config = dict(
    n_layer=13,
    norm='layernorm',
    lr_mult_qkv=0.5,
    final_lr_fraction=0.0,
)
Each number is 50 + 10 x the weight over the matrix's rms, rounded and kept within 0 to 99. Layers, rows and columns count from 0.

# layer 8 MLP gate, 704x256, rms 0.191, rows 640-666, columns 0-255
65 63 25 41 50 53 53 64 48 46 42 59 55 65 34 56 61 58 55 39 35 50 45 45 51 48 56 49 35 63 55 58 41 44 68 36 57 54 56 74 46 51 41 36 45 50 57 52 55 52 48 42 62 40 46 60 55 61 56 53 57 78 52 48 43 48 58 33 51 54 42 65 43 45 50 47 35 40 45 44 55 34 68 44 39 52 42 70 43 64 62 64 57 62 54 44 50 57 41 37 60 47 52 36 42 43 53 53 55 56 45 44 52 55 58 62 72 46 48 50 73 59 43 54 55 62 43 55 55 35 44 50 57 53 41 47 54 44 42 60 43 52 52 51 58 59 63 38 40 51 26 37 40 52 44 54 61 47 66 57 71 46 36 52 60 51 51 57 59 41 50 59 49 68 44 39 48 58 45 42 65 68 42 56 70 68 57 61 61 51 41 39 69 40 23 60 47 50 55 47 55 39 49 45 46 52 58 62 58 45 46 30 81 53 60 57 60 44 51 58 60 50 54 55 56 37 54 40 65 57 72 60 46 46 56 32 47 61 52 57 45 41 56 56 49 63 49 45 52 38 53 60 53 55 44 55
50 61 58 62 33 49 36 48 50 43 60 51 61 36 65 39 58 68 64 62 67 40 37 62 31 42 44 47 48 38 63 50 45 45 33 47 45 47 55 48 58 52 50 59 66 26 59 65 64 60 39 61 36 57 62 26 42 38 51 52 50 47 53 39 43 54 48 33 48 52 37 61 54 47 61 46 57 51 48 50 50 56 41 46 74 75 67 55 54 55 38 45 71 67 42 58 35 54 53 50 55 65 47 57 28 63 56 45 49 55 52 37 46 41 38 54 49 51 69 46 62 61 63 52 54 54 46 56 48 45 51 46 63 39 52 53 48 54 22 46 39 68 63 42 37 62 49 40 46 69 32 45 49 58 69 41 52 46 54 49 43 48 53 56 43 58 45 51 49 53 39 58 55 45 52 38 44 55 63 51 64 45 79 47 59 40 49 43 52 48 53 46 70 55 46 58 55 55 55 42 66 52 43 63 51 63 42 47 42 53 67 54 42 50 64 73 27 45 69 54 55 65 48 49 61 41 66 48 62 37 39 66 39 38 54 52 47 57 40 42 50 50 45 60 43 50 56 54 50 42 52 52 37 42 54 65
49 40 45 59 44 54 59 47 45 49 57 41 50 56 44 58 45 52 37 41 49 33 46 55 47 32 32 56 36 33 45 36 53 57 49 54 64 57 26 54 48 42 31 62 48 55 36 75 57 46 44 56 38 58 44 43 58 33 60 49 44 25 53 33 54 51 50 57 63 56 47 46 60 63 48 48 41 48 44 59 59 37 48 37 57 55 56 30 46 62 49 38 60 58 51 60 62 64 54 36 36 44 64 50 45 56 54 57 39 55 33 58 57 47 19 48 45 54 53 48 52 68 34 60 40 47 43 39 66 36 46 62 43 45 49 32 39 61 31 36 51 50 47 52 61 51 31 49 49 52 42 57 50 43 56 54 43 55 68 59 40 60 42 57 51 27 37 54 43 49 38 55 49 56 54 61 31 57 55 36 44 44 48 51 43 53 42 37 53 64 41 45 54 48 47 59 44 43 53 57 69 58 33 47 34 39 52 41 53 51 59 58 52 59 60 44 44 62 63 46 51 61 47 44 48 59 41 56 49 51 64 48 44 46 36 57 49 44 42 33 56 49 70 33 23 56 49 48 40 33 38 52 57 39 55 49
57 30 40 68 44 64 39 40 44 49 43 59 65 55 49 57 68 54 70 45 59 45 53 39 54 61 64 58 42 46 55 39 54 58 31 47 60 62 62 59 49 58 59 65 40 49 41 45 37 67 53 54 46 40 45 59 44 55 51 66 38 62 48 48 45 34 49 47 56 42 28 46 50 51 47 58 54 40 51 39 61 38 67 49 46 43 61 55 65 46 58 55 45 61 55 50 31 39 64 59 54 61 49 40 49 49 49 53 19 53 58 41 48 42 38 41 48 55 51 60 68 28 30 60 59 65 48 50 55 54 60 51 44 53 56 63 48 48 44 60 37 48 45 52 61 37 42 56 53 46 69 58 53 47 51 68 58 42 63 39 47 55 37 41 35 67 56 61 51 41 65 62 64 49 50 54 64 57 52 65 50 66 47 58 34 42 50 39 46 63 47 48 56 47 55 74 62 47 56 46 72 31 66 53 41 50 54 55 50 56 35 43 41 45 41 49 70 56 44 52 66 66 58 55 35 45 36 31 58 67 45 46 44 49 61 52 40 41 57 20 45 50 63 41 49 50 49 69 40 35 53 70 53 50 51 57
63 70 49 59 46 59 64 46 42 60 56 55 48 49 50 33 49 63 50 70 46 39 57 38 47 55 52 43 63 46 56 53 42 57 49 49 55 39 51 47 57 34 37 27 41 57 51 46 65 48 48 62 56 47 57 74 43 57 71 50 50 51 49 44 54 72 46 56 37 61 63 49 40 58 53 45 51 50 53 46 42 46 50 51 54 45 66 46 41 36 50 50 42 56 52 54 45 62 55 49 60 43 59 55 47 52 62 44 35 43 58 58 38 49 51 48 76 63 44 46 51 40 75 55 43 63 50 46 61 54 59 39 41 46 41 56 43 58 61 59 38 49 47 31 47 67 59 47 37 61 53 63 65 42 39 47 43 48 53 54 63 58 65 58 56 40 59 34 57 58 39 56 42 35 40 46 53 38 46 45 47 67 31 41 44 40 61 51 39 41 46 66 49 42 62 46 68 46 50 48 38 45 40 48 42 26 55 45 57 36 44 45 31 49 50 51 64 54 44 35 43 44 51 55 38 37 53 48 60 53 47 40 55 60 53 41 53 32 55 46 52 57 49 48 55 56 53 51 33 45 42 53 48 55 59 56
53 48 64 43 35 50 49 60 48 54 29 49 45 43 61 64 46 50 40 52 37 53 48 36 70 59 62 42 49 52 45 36 27 69 43 46 46 51 73 56 26 52 47 43 61 73 47 39 43 46 60 44 62 68 63 37 60 40 47 54 46 52 36 54 34 63 48 50 41 38 34 39 43 31 55 61 38 35 65 47 34 41 55 44 57 52 34 42 80 49 53 35 55 47 31 45 55 66 44 67 58 49 47 46 55 58 52 33 59 46 59 52 52 44 51 61 39 52 51 46 51 42 56 58 46 41 57 44 46 50 55 31 30 27 45 53 42 50 49 45 56 57 65 69 62 41 49 60 40 56 59 44 65 48 58 32 65 50 56 67 67 39 50 36 41 47 55 51 47 61 42 59 61 37 58 35 56 48 54 52 59 68 47 47 52 71 32 61 36 52 66 58 48 54 63 48 53 49 64 43 55 59 61 50 43 48 42 60 57 52 56 41 51 51 43 65 37 68 42 48 51 58 25 59 37 46 63 52 44 58 43 50 51 45 39 46 56 52 55 65 51 45 63 62 46 53 30 69 38 38 44 50 50 49 60 32
51 41 47 43 53 53 63 69 58 46 48 67 50 37 41 52 36 43 58 53 54 58 58 58 49 62 51 53 41 49 54 49 43 51 43 51 24 62 69 36 61 38 29 68 57 54 46 48 44 48 42 63 69 51 50 49 51 49 51 57 61 74 44 36 44 60 55 54 56 50 38 64 42 47 51 46 62 48 53 45 43 50 52 47 55 48 43 57 52 65 61 46 45 42 49 50 61 55 43 40 60 46 65 51 54 40 48 46 30 58 48 52 64 65 48 30 47 48 49 39 38 52 65 52 45 63 48 56 69 60 60 59 48 40 41 59 72 48 58 54 41 54 60 66 58 58 54 69 58 43 52 50 32 35 65 41 56 55 55 52 45 57 41 42 56 40 56 37 54 43 41 39 43 58 64 52 68 50 41 54 54 61 50 44 53 65 65 49 56 55 46 65 64 46 47 37 46 45 50 51 53 64 69 57 37 39 61 54 34 58 38 37 58 54 48 44 71 56 56 57 49 40 45 59 51 63 41 52 68 32 41 61 51 47 59 40 42 37 59 33 51 45 48 55 49 49 71 54 59 38 67 51 40 60 42 63
57 43 56 52 33 51 53 51 37 41 42 31 49 50 35 39 48 30 52 38 37 61 46 54 66 40 57 42 53 43 52 49 49 41 49 59 50 71 55 56 50 54 53 40 50 59 41 40 31 48 44 49 37 53 43 69 58 44 54 60 48 36 47 43 48 30 60 49 50 57 53 73 70 64 42 53 57 51 47 53 50 44 52 66 33 52 52 72 37 51 45 58 62 52 57 46 48 60 38 59 61 50 38 29 48 56 38 53 37 55 57 48 59 56 51 51 65 57 50 44 63 50 45 47 30 44 38 33 52 44 65 56 48 47 49 58 59 44 39 26 45 57 54 52 52 69 39 73 67 49 50 51 69 54 59 65 51 70 44 64 51 52 56 40 49 48 55 37 30 39 50 52 60 46 49 49 56 71 56 52 65 51 49 43 64 44 48 57 40 51 60 53 59 29 39 50 46 71 59 35 60 29 44 48 58 39 27 48 42 63 54 65 59 52 54 44 44 53 38 56 76 55 58 34 43 45 66 52 54 48 53 42 35 33 71 61 55 53 61 60 59 46 55 37 55 73 40 52 43 46 26 52 70 57 65 60
63 45 69 37 52 47 54 41 55 52 56 53 50 59 38 39 30 42 59 68 50 55 43 65 38 56 51 67 44 57 50 45 49 65 63 59 52 36 66 48 49 39 40 51 49 64 31 48 58 51 47 51 32 66 76 46 47 39 53 51 25 32 58 46 65 53 53 48 27 42 50 47 38 57 51 41 51 43 64 62 49 59 61 60 42 42 38 48 38 45 54 65 50 25 47 71 38 59 60 56 45 61 25 48 55 68 61 50 53 53 47 37 48 72 56 36 59 41 56 69 50 37 51 44 56 49 39 53 54 54 36 62 53 33 36 33 50 42 48 24 34 55 41 54 50 53 66 60 35 56 49 51 59 48 32 27 44 55 43 52 58 55 44 30 43 46 62 58 48 51 50 56 33 47 28 67 47 68 58 45 59 53 31 43 66 46 45 52 51 42 60 57 53 54 64 52 48 62 53 59 56 51 35 53 47 48 59 60 52 52 42 60 48 48 65 68 45 33 63 57 51 33 34 68 39 54 51 39 42 57 51 53 52 60 49 28 51 40 29 52 66 39 32 51 50 38 51 48 49 47 54 26 62 56 51 50
56 51 59 46 56 55 48 60 39 34 44 49 71 47 57 63 39 48 49 57 48 44 45 47 31 63 68 26 36 41 51 55 51 45 51 48 57 41 67 52 55 52 44 42 35 70 45 52 51 58 46 55 29 60 49 63 53 52 63 61 47 66 50 67 40 49 43 78 35 64 33 24 55 47 62 63 57 41 45 35 62 41 68 85 50 56 76 35 45 70 62 56 58 57 52 47 39 66 60 48 53 55 50 48 61 65 40 46 56 55 44 38 65 46 40 52 35 45 55 59 59 49 35 63 56 36 62 56 68 56 42 59 58 49 50 60 57 71 47 47 29 45 46 44 45 33 49 48 66 50 42 43 57 58 58 46 37 36 51 48 34 35 29 48 48 36 48 37 54 54 42 62 64 48 50 56 61 41 28 62 42 57 54 57 47 32 53 38 46 37 48 48 69 43 33 47 49 48 60 57 62 56 24 48 61 58 50 33 57 39 35 48 61 45 36 54 56 63 69 37 82 65 42 52 37 40 44 32 45 58 66 49 57 50 57 61 40 31 62 37 56 59 44 68 52 54 36 40 40 48 32 40 53 53 38 68
40 34 43 29 45 57 64 60 46 32 47 62 43 44 56 51 57 37 43 33 55 47 42 62 69 53 48 51 45 48 39 55 59 56 53 53 55 53 48 51 40 77 51 38 54 43 42 47 43 47 54 46 46 64 47 62 49 57 56 67 57 54 61 44 39 38 46 61 50 36 52 57 60 31 55 49 64 62 55 45 48 64 39 34 51 36 52 74 61 65 42 52 48 39 37 42 26 44 57 49 54 40 53 38 49 44 54 63 61 61 48 55 60 57 37 60 62 48 59 51 45 42 69 59 53 47 35 36 46 42 44 47 52 41 44 49 41 38 54 44 52 49 52 56 57 57 51 65 47 43 63 29 38 40 65 55 52 41 42 50 58 44 47 57 35 56 52 43 39 42 55 52 48 49 46 39 47 52 58 64 41 59 42 49 38 53 57 61 65 74 39 61 60 50 43 55 53 34 64 58 50 57 51 41 62 32 44 62 45 63 55 46 46 48 51 33 71 59 51 48 60 37 35 42 39 55 47 44 52 49 40 61 38 56 58 60 24 42 60 57 47 66 48 67 45 53 45 51 56 59 53 24 63 43 63 55
60 49 33 34 68 60 39 36 61 51 69 51 53 52 50 41 49 50 47 63 62 65 51 42 53 43 50 48 58 41 53 67 40 51 37 46 51 60 48 54 45 60 63 54 56 36 50 73 49 46 48 43 45 33 34 41 29 44 65 58 51 43 26 36 53 37 57 48 34 47 60 53 44 56 53 65 56 43 43 53 30 52 43 53 45 54 71 38 40 59 44 47 53 66 59 51 54 52 47 56 62 34 27 52 46 43 47 42 64 46 43 42 42 63 51 44 68 50 47 50 55 75 43 56 51 62 42 58 51 28 41 54 41 52 40 51 51 38 37 59 51 60 53 62 62 48 56 57 60 38 53 47 51 39 62 72 56 39 66 54 50 64 44 40 52 47 58 35 43 41 48 41 61 39 62 62 46 49 44 57 44 51 29 47 37 53 57 38 29 47 61 54 39 62 57 42 71 42 52 47 45 33 63 58 44 55 34 49 39 70 55 58 53 24 52 40 72 51 55 45 56 48 43 57 53 40 28 53 46 62 65 52 57 53 48 63 40 38 49 56 39 46 32 41 47 62 50 50 39 60 49 40 51 59 45 42
36 54 30 32 40 33 42 58 54 48 21 52 32 58 62 54 64 43 35 46 43 60 45 47 54 52 52 56 57 38 47 61 54 44 54 48 43 44 45 49 44 34 38 54 63 55 51 43 49 49 40 42 50 38 34 57 80 57 62 46 70 69 51 56 57 27 33 45 39 44 42 53 49 65 52 64 35 48 48 54 46 62 60 37 60 43 47 43 36 49 46 40 43 35 53 48 44 55 32 47 52 44 43 54 51 52 34 63 41 43 27 67 52 57 32 51 49 60 66 57 59 60 58 42 57 47 71 51 44 34 55 47 43 47 35 57 27 26 40 58 51 43 55 47 51 35 54 58 61 57 51 40 60 52 45 58 49 63 47 55 41 42 54 50 47 65 55 59 43 45 48 31 52 50 46 49 58 30 55 51 59 62 57 53 56 51 73 75 51 34 41 52 48 38 49 39 68 59 46 55 71 43 48 70 50 57 57 78 44 56 51 65 66 28 56 57 64 60 40 42 46 53 50 61 68 37 59 45 65 41 52 43 70 50 51 65 56 38 51 55 38 62 37 52 52 43 41 25 28 69 40 38 63 50 40 39
51 69 36 46 41 70 58 37 40 65 47 53 39 46 58 54 66 51 61 31 53 35 51 53 46 55 53 40 50 44 39 54 52 34 49 35 53 45 61 59 53 69 25 73 44 30 51 70 57 37 59 62 33 56 44 47 50 33 49 53 53 55 57 47 54 28 39 54 60 51 50 57 56 51 58 70 51 62 59 62 46 49 44 49 43 51 41 53 54 52 46 42 50 45 55 47 42 47 43 45 56 47 39 56 50 68 47 49 62 44 49 52 48 31 55 43 52 76 47 56 59 59 29 53 75 47 41 41 56 38 35 52 48 45 44 43 51 57 28 47 48 49 48 65 41 49 70 78 51 39 42 52 55 60 34 41 37 44 52 44 60 53 48 49 29 41 52 54 48 67 40 38 36 54 49 51 55 54 55 43 48 37 42 55 48 59 41 42 51 49 36 61 42 52 56 60 43 37 76 56 59 46 52 34 53 53 34 48 42 55 51 61 49 40 53 54 63 58 70 45 65 59 53 60 68 48 41 46 55 26 45 50 47 56 45 42 69 36 45 33 42 67 67 41 57 41 48 49 54 57 50 56 47 54 54 65
46 40 35 46 65 33 51 43 39 47 55 29 60 35 36 51 37 58 54 28 42 46 54 52 55 29 41 46 51 66 52 52 50 55 55 43 67 46 51 54 52 47 32 53 68 45 51 52 53 54 48 46 53 27 47 55 40 47 48 53 32 65 64 29 43 53 62 40 40 56 55 43 60 40 43 62 62 39 56 63 45 63 57 53 33 59 32 23 44 48 49 52 54 45 53 36 65 35 45 61 42 55 44 46 51 60 53 50 65 53 36 39 53 50 69 36 44 60 59 57 56 44 47 59 43 43 37 40 67 37 48 33 30 50 40 54 42 31 44 64 51 65 52 47 45 63 45 55 37 47 57 41 65 56 59 35 44 51 59 54 53 62 60 33 53 58 29 56 54 42 59 52 56 45 59 59 42 47 51 50 38 67 57 50 48 56 59 45 52 49 59 76 46 58 57 38 60 59 51 44 43 53 50 74 45 55 47 54 44 61 62 40 58 56 43 42 59 43 59 44 39 58 67 47 48 59 55 55 46 45 73 47 48 48 45 44 59 50 39 42 53 59 41 40 47 52 62 36 46 47 62 43 76 35 43 69
53 53 31 53 53 35 65 51 62 46 44 52 50 52 45 41 45 45 32 39 51 47 43 43 26 44 61 59 51 72 55 33 55 54 33 60 54 59 64 70 44 47 50 48 56 33 38 34 46 44 63 35 55 61 67 51 56 50 60 49 62 62 45 57 46 38 41 60 44 58 25 48 53 37 57 54 34 46 52 53 49 49 47 35 58 62 37 44 61 55 55 66 55 41 48 50 53 36 62 57 48 43 57 53 59 69 33 70 41 49 53 50 51 60 57 50 46 59 62 52 43 52 28 52 43 42 42 56 53 38 47 38 57 57 37 47 45 40 59 52 40 50 48 50 58 46 53 61 57 37 57 52 39 46 44 34 54 43 40 67 64 52 38 59 40 43 46 39 41 45 56 51 58 50 66 48 55 70 38 54 41 66 56 70 60 74 33 56 48 39 59 48 31 38 46 26 55 55 61 52 58 42 73 34 44 54 62 43 46 45 47 50 54 59 41 43 58 53 44 45 53 59 32 50 43 52 52 41 62 51 62 48 34 55 54 51 39 45 52 61 32 57 72 46 58 53 43 36 39 65 59 48 62 45 36 48
64 61 51 53 67 42 50 61 39 52 41 58 54 63 46 43 66 61 53 43 57 62 47 61 59 64 52 64 45 50 50 66 42 45 51 46 54 60 49 50 45 40 50 46 52 53 43 42 53 60 47 56 48 64 36 42 48 53 50 47 47 57 30 63 60 34 68 30 54 61 43 37 43 69 57 61 43 46 48 52 61 32 68 52 33 51 51 43 54 34 48 46 57 45 55 60 55 52 62 52 52 35 49 62 38 40 52 58 52 68 56 57 63 71 54 35 62 43 54 41 55 52 56 35 44 47 29 47 49 52 41 60 50 40 42 53 41 34 57 48 60 44 56 47 65 77 42 36 50 60 46 47 34 46 47 65 44 48 44 47 63 42 46 33 32 64 38 50 50 44 35 46 49 55 40 51 60 47 53 38 48 53 61 50 53 62 55 51 33 54 33 46 44 61 56 44 46 30 55 54 46 51 43 48 65 52 66 34 33 50 53 56 60 52 32 47 49 47 37 47 57 60 62 46 41 49 38 47 47 55 42 51 45 48 41 55 55 53 42 54 62 41 43 30 53 45 47 42 52 63 45 46 55 41 41 61
32 41 67 34 63 54 48 54 48 47 55 52 48 58 35 44 40 51 51 42 36 46 45 51 54 57 45 49 44 49 47 49 50 52 56 56 61 58 31 42 60 58 47 61 57 46 61 55 38 50 54 57 47 63 38 46 44 41 59 61 49 42 53 47 52 61 56 55 55 71 52 41 51 50 47 38 46 52 76 62 59 41 59 40 52 64 49 46 33 38 44 70 37 47 48 54 20 48 48 53 55 61 53 74 67 67 57 52 37 64 37 63 70 51 43 46 35 52 54 77 57 48 50 59 41 56 53 52 47 43 54 62 51 49 55 41 38 69 45 35 46 58 41 41 60 48 41 43 51 49 56 40 40 55 60 53 61 40 59 53 62 56 30 69 27 46 61 43 44 52 42 40 62 46 48 41 56 46 36 45 46 61 41 48 55 34 59 63 49 60 40 68 48 60 24 48 51 47 56 21 28 64 43 55 35 47 54 54 34 33 34 51 70 40 54 54 51 62 58 39 62 35 39 50 61 38 49 49 56 53 55 65 53 48 40 56 69 46 52 54 56 44 61 37 53 31 34 35 38 39 37 50 58 41 61 58
39 57 54 41 35 51 51 68 39 49 51 46 57 48 51 44 49 60 51 58 56 61 47 35 43 50 51 26 68 51 53 46 47 64 40 49 63 49 60 69 47 53 47 46 40 38 53 50 23 52 52 65 39 50 52 64 49 57 48 75 47 45 55 26 31 43 42 45 41 51 31 38 48 57 57 52 61 46 64 51 36 55 52 42 56 34 68 76 44 50 49 67 59 70 52 53 51 41 58 53 53 34 44 55 62 59 34 60 43 38 40 35 45 34 60 33 53 63 35 52 41 54 44 50 55 61 59 53 58 50 53 54 47 42 33 36 71 56 52 53 47 59 45 73 42 36 55 67 62 46 40 37 45 58 52 45 54 43 50 36 42 46 41 61 62 43 49 67 57 39 47 39 29 47 47 18 55 50 35 54 49 36 64 39 64 73 32 35 73 73 63 54 45 44 32 60 63 33 64 41 52 45 59 54 49 46 46 52 55 45 53 56 35 37 53 53 50 36 34 57 46 51 41 57 47 36 36 55 44 42 57 43 44 45 58 36 48 69 46 50 50 59 43 50 59 30 46 54 62 40 63 51 36 39 58 50
53 69 48 67 30 65 49 49 53 41 39 41 28 50 39 50 62 67 41 69 31 41 53 59 64 62 42 64 52 44 55 56 36 42 49 49 37 55 40 54 43 37 34 47 44 52 50 64 38 63 63 28 31 48 46 50 36 69 51 65 47 47 50 46 54 38 62 52 52 58 48 45 61 48 65 47 27 54 51 68 47 42 45 60 47 59 46 58 54 56 51 35 44 45 46 49 67 36 42 36 71 47 50 45 48 55 49 48 54 65 55 60 67 53 59 45 35 32 45 50 53 58 53 62 49 47 52 55 49 53 48 40 40 44 31 52 64 40 51 67 57 58 62 50 53 51 46 65 48 49 73 45 53 47 74 41 32 42 47 52 53 45 53 35 38 59 55 64 31 48 66 40 60 42 60 45 65 53 39 64 31 66 50 37 39 63 51 52 68 50 60 66 65 43 65 59 44 68 35 61 36 49 63 56 53 58 52 48 51 54 66 50 58 55 61 60 70 29 48 42 64 55 47 32 43 59 71 45 60 57 60 32 30 54 56 51 51 41 44 51 63 45 66 40 30 56 52 66 39 60 28 50 35 44 41 56
63 41 45 61 60 49 66 43 43 59 55 49 35 49 67 46 56 64 43 45 56 48 42 57 38 51 60 47 49 30 42 40 56 64 66 46 59 60 56 61 59 42 61 43 40 41 53 45 63 50 52 60 48 27 40 49 47 40 38 56 48 48 26 37 39 70 46 48 45 63 52 50 58 58 70 44 59 57 64 57 62 38 56 44 38 44 57 52 34 65 70 46 66 67 38 32 58 51 55 57 59 46 45 32 53 47 50 49 62 60 46 65 39 33 61 51 38 50 56 57 61 32 49 56 48 62 41 61 54 45 45 54 66 42 49 46 44 31 41 41 56 37 47 67 59 53 38 32 49 61 52 60 50 47 46 54 49 41 61 50 23 46 60 59 55 42 58 53 63 44 60 61 28 53 58 56 64 64 54 39 58 52 52 48 45 35 50 47 46 51 43 54 28 61 52 66 58 34 42 47 41 49 53 67 46 63 48 48 56 66 31 51 53 55 50 60 52 63 48 48 59 41 40 54 60 45 47 49 65 57 62 58 41 56 41 64 43 50 36 47 52 30 54 53 55 72 57 55 57 43 56 64 70 53 41 56
40 59 66 73 68 49 60 49 44 42 51 58 50 43 34 41 53 52 33 41 53 58 56 48 35 58 31 44 30 50 43 46 52 63 62 46 42 42 50 34 42 57 47 49 44 50 31 52 52 45 62 74 67 57 44 51 38 48 24 62 36 61 59 53 55 48 52 42 54 49 38 50 47 36 47 45 44 51 68 42 42 47 32 55 46 45 31 39 48 46 66 39 48 56 63 53 55 53 52 56 67 46 39 44 55 58 59 51 34 52 55 51 56 60 47 55 51 50 61 72 46 36 39 52 60 47 47 53 38 36 40 62 59 77 44 59 40 49 42 36 46 78 63 36 49 44 47 48 59 50 44 53 47 48 56 59 47 50 57 43 63 53 63 56 36 61 49 59 39 52 35 58 47 51 49 58 51 51 42 69 58 44 55 54 46 47 42 65 57 54 50 46 38 45 74 68 47 50 63 48 62 32 43 46 58 44 50 44 59 55 48 49 58 42 32 57 47 50 53 59 56 55 50 37 65 31 46 45 45 54 37 54 53 35 57 64 46 55 37 35 39 70 56 42 43 43 49 65 33 46 40 58 53 44 50 53
51 70 50 63 46 61 58 45 36 43 51 42 49 58 38 41 46 56 66 49 31 65 47 54 52 52 51 39 62 50 58 51 23 55 38 52 63 58 48 53 63 47 49 37 38 55 69 31 48 53 46 55 45 63 42 60 45 46 73 30 49 69 45 45 57 36 33 55 50 68 35 59 68 42 37 48 33 57 55 60 53 45 50 49 29 24 65 56 60 53 49 51 49 48 64 57 46 78 36 53 72 52 37 49 47 43 35 38 44 45 62 51 57 59 57 57 43 41 49 51 50 62 39 40 60 62 53 51 55 53 39 47 49 52 53 55 49 44 30 54 54 53 56 57 41 68 49 40 42 43 45 45 38 54 51 52 46 45 68 53 44 40 39 39 65 49 38 58 35 48 50 62 51 28 58 49 51 54 47 64 60 50 56 40 56 55 56 32 70 49 61 53 67 56 44 58 62 61 53 58 78 40 45 39 44 35 53 47 46 49 58 54 47 73 50 55 49 58 60 47 64 49 36 69 55 34 46 55 68 58 75 44 44 75 44 60 27 58 52 58 58 55 55 58 51 32 37 47 44 35 56 41 58 61 58 54
50 51 55 33 53 68 43 40 49 40 34 60 53 71 63 57 57 26 54 59 43 42 51 49 50 44 42 44 59 74 58 51 42 33 57 42 51 40 54 47 69 35 50 55 61 50 49 42 63 37 50 52 52 65 33 50 46 52 42 29 39 41 46 38 54 49 61 32 52 38 48 36 54 44 50 40 50 60 49 53 52 52 53 19 51 29 43 49 44 60 53 45 61 53 32 55 61 54 44 36 57 46 53 45 47 55 51 54 47 45 52 58 47 42 50 41 50 44 70 43 59 57 61 39 58 49 26 35 45 54 40 55 45 48 48 50 65 50 61 51 64 49 60 62 71 35 50 30 39 53 62 63 36 47 51 58 66 62 46 59 66 42 47 57 46 33 61 55 49 48 60 75 53 61 44 57 53 47 55 35 42 58 41 62 51 19 46 54 46 60 64 60 53 49 51 59 38 78 26 48 35 32 56 48 33 61 42 45 51 58 53 67 64 48 51 34 48 41 53 45 31 56 38 67 41 40 66 46 47 36 57 68 53 39 58 48 59 37 52 60 54 47 66 69 53 40 46 43 56 48 64 50 40 42 43 54
37 51 53 56 37 40 48 55 24 68 65 49 49 62 42 44 44 54 46 36 32 48 47 44 57 53 47 52 52 54 39 49 47 47 43 66 39 46 42 54 50 73 26 44 58 50 57 37 50 54 41 40 51 58 63 59 55 46 73 55 21 40 64 64 36 41 59 54 56 61 32 36 62 67 36 65 80 43 53 34 56 62 57 32 71 51 44 32 60 66 59 55 51 48 43 52 53 57 64 54 50 54 43 28 41 49 56 64 56 45 33 55 54 52 52 44 51 67 57 49 39 59 45 50 75 59 47 43 45 53 47 64 48 69 48 38 53 58 50 47 46 21 58 54 62 45 37 53 61 49 49 54 51 45 55 43 33 42 60 43 71 56 56 49 43 26 59 43 57 40 41 54 52 41 40 39 49 42 53 32 43 51 46 54 57 64 34 50 67 51 50 56 53 53 57 41 47 54 37 50 49 59 42 42 32 70 58 38 46 39 39 49 58 51 56 55 46 50 55 72 44 47 46 66 62 58 53 32 41 45 33 41 49 64 59 51 51 51 45 55 33 50 53 45 49 48 64 43 48 64 69 37 56 74 56 50
41 59 53 44 46 61 57 49 53 44 44 49 53 52 54 60 61 41 53 60 49 39 58 55 21 57 44 41 56 63 41 56 42 55 40 50 44 35 56 50 49 41 45 39 36 57 42 62 60 30 82 59 44 52 26 57 40 83 59 52 32 51 40 54 33 48 28 54 53 58 63 41 47 59 52 57 55 53 56 45 53 48 50 42 55 48 51 54 49 64 54 46 58 55 44 54 70 35 37 51 54 54 39 48 60 48 70 32 61 52 47 47 41 51 54 42 60 50 53 61 47 50 58 42 40 76 53 64 41 62 48 38 47 58 41 58 57 64 64 54 61 42 39 40 36 46 39 40 44 59 73 71 53 54 55 44 57 50 48 58 48 62 46 46 47 62 60 55 53 58 43 44 67 45 36 56 48 47 56 43 40 54 52 43 48 58 49 40 58 49 57 66 44 52 52 60 67 51 45 51 65 47 59 62 42 53 47 35 33 49 70 74 48 51 42 48 49 58 44 64 45 58 47 73 57 44 63 46 56 49 52 54 63 31 45 42 78 75 47 58 59 47 41 41 51 41 64 53 52 67 53 43 50 58 52 52
60 57 56 50 33 59 39 67 53 54 61 42 55 36 39 42 61 47 60 55 44 72 32 54 37 53 36 43 24 57 44 52 51 44 51 37 47 42 41 55 63 47 57 48 63 44 45 60 38 68 55 58 51 50 29 52 48 47 45 47 53 59 61 42 45 49 59 47 48 46 29 43 55 52 34 40 60 50 39 63 40 48 50 47 56 58 57 35 63 45 46 54 59 59 43 45 55 46 47 60 42 67 49 69 54 55 57 51 49 45 55 51 56 44 57 64 37 46 60 55 68 31 54 60 47 56 37 54 45 53 49 63 49 51 51 50 63 36 63 46 61 64 55 67 56 46 43 68 34 36 47 47 35 59 70 37 82 60 26 61 57 61 28 51 41 44 53 46 57 42 58 62 31 42 50 64 46 38 33 33 62 40 49 40 57 52 48 47 41 64 38 57 36 36 41 53 45 49 53 40 56 38 45 61 48 49 43 56 48 55 47 46 53 42 34 57 46 58 52 50 60 40 61 48 43 50 52 48 51 75 48 43 36 40 43 47 45 45 41 29 63 63 50 47 62 60 70 37 54 47 52 55 51 66 58 61